From a checkpoint of a small transformer trained on Wikipedia: untied embeddings, 6241 steps.
Each number is 128 + 24 x the weight over its row's rms, rounded and kept within 0 to 255. Layers, rows and columns count from 0. The size above them is the row's rms in percent of the matrix's.

# layer 5 MLP gate, 1728x640, rms 0.0833, rows 241-246, columns 240-319
size [ 98  97 101 102  94 101]
[[106 124  93 135 136 170 117 148 117 123  95 130 131  97 108  97 148 133 121 125  69 156 157 113 157 121 129 100 117  97  92  88 135 142 146  94 105 114  53 137 109 152 132 130 126 145 102 141 172 161 136 111 134 102 129  84 112 131 146 115 122 101 121 100 149 114 137 162 137  81 145 145 141 107 152 128 143 101  94 102]
 [143 122 113 155 122 145 139  92 136 119 117 111 170 110 105 115 125 126 105 136 133 142 125 146 105 158 136 138  78 173 179 127 143 143 102 109 104 131 121 109 104 133 104 117 145 108  98 137 114 145 132 117 118  93 118  85 151 124 126  69 142 126 145 136 144 161 121 158 116 112  97  94 148 134 120 160 122 127 111 155]
 [132  89 114 180 128 106 130 172 148 120 168  67 126  84  97  92 124 115 149 148 163 138 115 137  93  94 100 113 145 137 125 132 134 177 104 142 102 169 185 111  86 160 130 128 119 103 134 168 100 134 114 164 122 114 114 129 140 131 131 111 127 123 146 147 168 126 115 117 172 126  88 148 122  97 138 139  88 151 123 108]
 [136 137  71 131 136 153 118 143 162 137 157  99 173 171  66 106 143 137 129 163 192 107 171 125 141 134 109 146 163 158 114 141 141 147 120 171 138 133 116  88 114 120 151 157 125 135 145 119 128 133 163 107 112  75 144 129 117 121 103 133 110 178 144 125 145 122  79 134 121 123 147 153 136 194 175 168  67 144 102 133]
 [146  99 146 125 105 154 113 146 115 156 143 120 111 102 112 106 114 143 124 123 114 159 145 122 146 110 109 106 103 119 137 129 137  80 127 119 119 161 148 117 125 131 124 137  95  73 106 136 158  73 130 136 145 153 131 104 115 123  84 117 147 108 155 126 110 156 106  59 125 156 119 106 102 114 147 123 101 127 128 149]
 [131 130 114  92 125 155 150 111 138 163 124 150 131 117  95 109 136 124  67 164 155  93 129  85 100 139 155 114 143 126 120 104 127 114 133 159 149 177 142 136 122 150 147  82 125 156 121 121 102 156 163 138 138 159 125 159 119 168 166 119 105 146 157 185 179 131 135 140 110  98 123 149 121 178 126 158  93 125 122 160]]
# layer 5 MLP up, 1728x640, rms 0.0875, rows 241-246, columns 240-319
size [ 98  98 100 101  99  98]
[[176 113 127 153 134 119  87 110 128  98 123 138  92 110 170 103 120 117 135 127  95 139 111 122 142 145 125 129  94 123 101 144 117 151 150 107 122 100 152 129  98 125 130 128 110 134 136 109 100 102 150 122 130 128 127 146 116 103 136 119 134 142 140 180 140 105 121 143 107 121 100 123 148 126  81 118 123  83 127 131]
 [146 122 118 130 140 113 150 129 115  85 161 166 103  98 148 108 117 142  74 129 126 118 160 115 143  92 104 105 129 133 114 158 175 115  95  93 121  93 133 119 124 136 134 129 147 165 152 114 185 129  81 107 134 117 136 153  97 128 163 152 192 104 144 112 100 118 100  64 168 102 127 143  85 108 105 107  98 129 122 165]
 [113  83 155 141 191 110 139  86 125 132 189 106 202 101 129 153 144 121 136 129 164 116 127 117 175  99  86 112 153 169 144 109 130 102 140  76 138 129 123 141 103 160 109 139 142 111 162 129 166 112 112 132 131 114 109 116 100 182  90 149  87 107 172 165  99 151 119 125 127 121 110 117 122 140 103 124 140 150 139 107]
 [113  68 110 129 147 116  81 135 146 153 110 141 112 125 118 151 136 146 131 135 164 159  89 142 137 179 143 117 163 163 137 110 130 119 120 129 102 117  98 101 153 160 100 122 135 113 119 186  92 148 130  95 167 100 120 162 131 168 112 133 124 121 159 113 152  69 152 112 153 132 114 128 162  95 150 146 172 102 155 131]
 [133 110 148  87 163  92 151 142 145 139 134 123 127 122 126 122 124 150 139 113 145 143  91 139 133 135 145 131 134 122 135 153 132 132 125 123 159  76 119 107 129 113 103 143 147 119 108 114 143  70  93 129 138 105  96 129 165 124 126 165 121 122 109  80 169 132 144 169  63 140 126 120 147  82 145 110  61 144 170 166]
 [ 95 124 117 144 143 122 156 109 141 130 100 103  93  87 141 114 146 150 124 152 111  98 146 128 141  98 128 134 141 170 164 127 176 149 124 102 105 124 167 183  94 124 110 127  86 143 160  97 124 107 123  70 111 107 149 163 127  99 102 142 102 136 104 121 129 113 149 127 168 110 124 124 135 116 135 124 174 130 108 111]]
# layer 5 MLP down (transposed), 1728x640, rms 0.0501, rows 241-245, columns 240-319
size [ 97  95 101 101 100]
[[116 111 141 155 126 147 170 130 119 135 122 174 158 111 120  92  88 131 126 130 136 120 169 137 130 149 137 164 112 143 137  94 139 103 105 105 117 123 179 146 111 156 135  96 110 127 141  78 133 133 123 139 122  82 135 117 117  98 151 158  94 146 112 123 154 107  94  86 118 119 170 131 118 139 109 135 132  92 100 163]
 [111 147 165 147 170 116 166 145 169 118 139  85 179 162 126  74 138 154 153 116 108  88 182 138 149 108 109 147 160 115 119 111 132 160 173 155 143 133 123 120  96 125 114 114 100 151 147 101 128 112  81 167 106 148 173 117 120  64 129 114 164 157 122 143 151 101 126 105 173 162 178  97 131 119 125  90  79 134 146 136]
 [124 157 158 102 126 112 135 139  87 136 163 128 135 140 114 102 121 118 149  74 115 156 137 106 101 112  92 121 154 167 117 127 128 148 121 140 119 112 173 131 146 154 116 123 163 131  90 156  84 155 114 151 114 114 139 118 119 147 150 102 117 116 135 163 151  73 128 141  95 190 131 156 153  97 128 130 103 111  94 142]
 [ 90 108 112 114 112 130  86 145 183 127  96 118 114 131 138 128 130 117  99 140  84 182 158 111 138 132  95 117 187 173 131 105 129 121 125 139 120 130 155 163 126 132 132 124 108  95  95 153  97  85  99 135 132  97 150 126 132 164 104 143 112 136 117 144  97 110 136 104 149 160 121  99 122 122  95 135 162 126 166 133]
 [116  75 117 127 154 107 110 171 103 113 127 152 145 140 103 143 135 146 158 116 143 163  90 128 191 173 150 138 107 126 138 136 114 165 109 120 102  59 144 168 145 153 124 142 122 180 106 137 133  89 152 126 163 125  77 121 142 146 122 123  87 130 150 122 169 171 144 198 179 173 111 140 141 108 126 135 108 111 161 132]]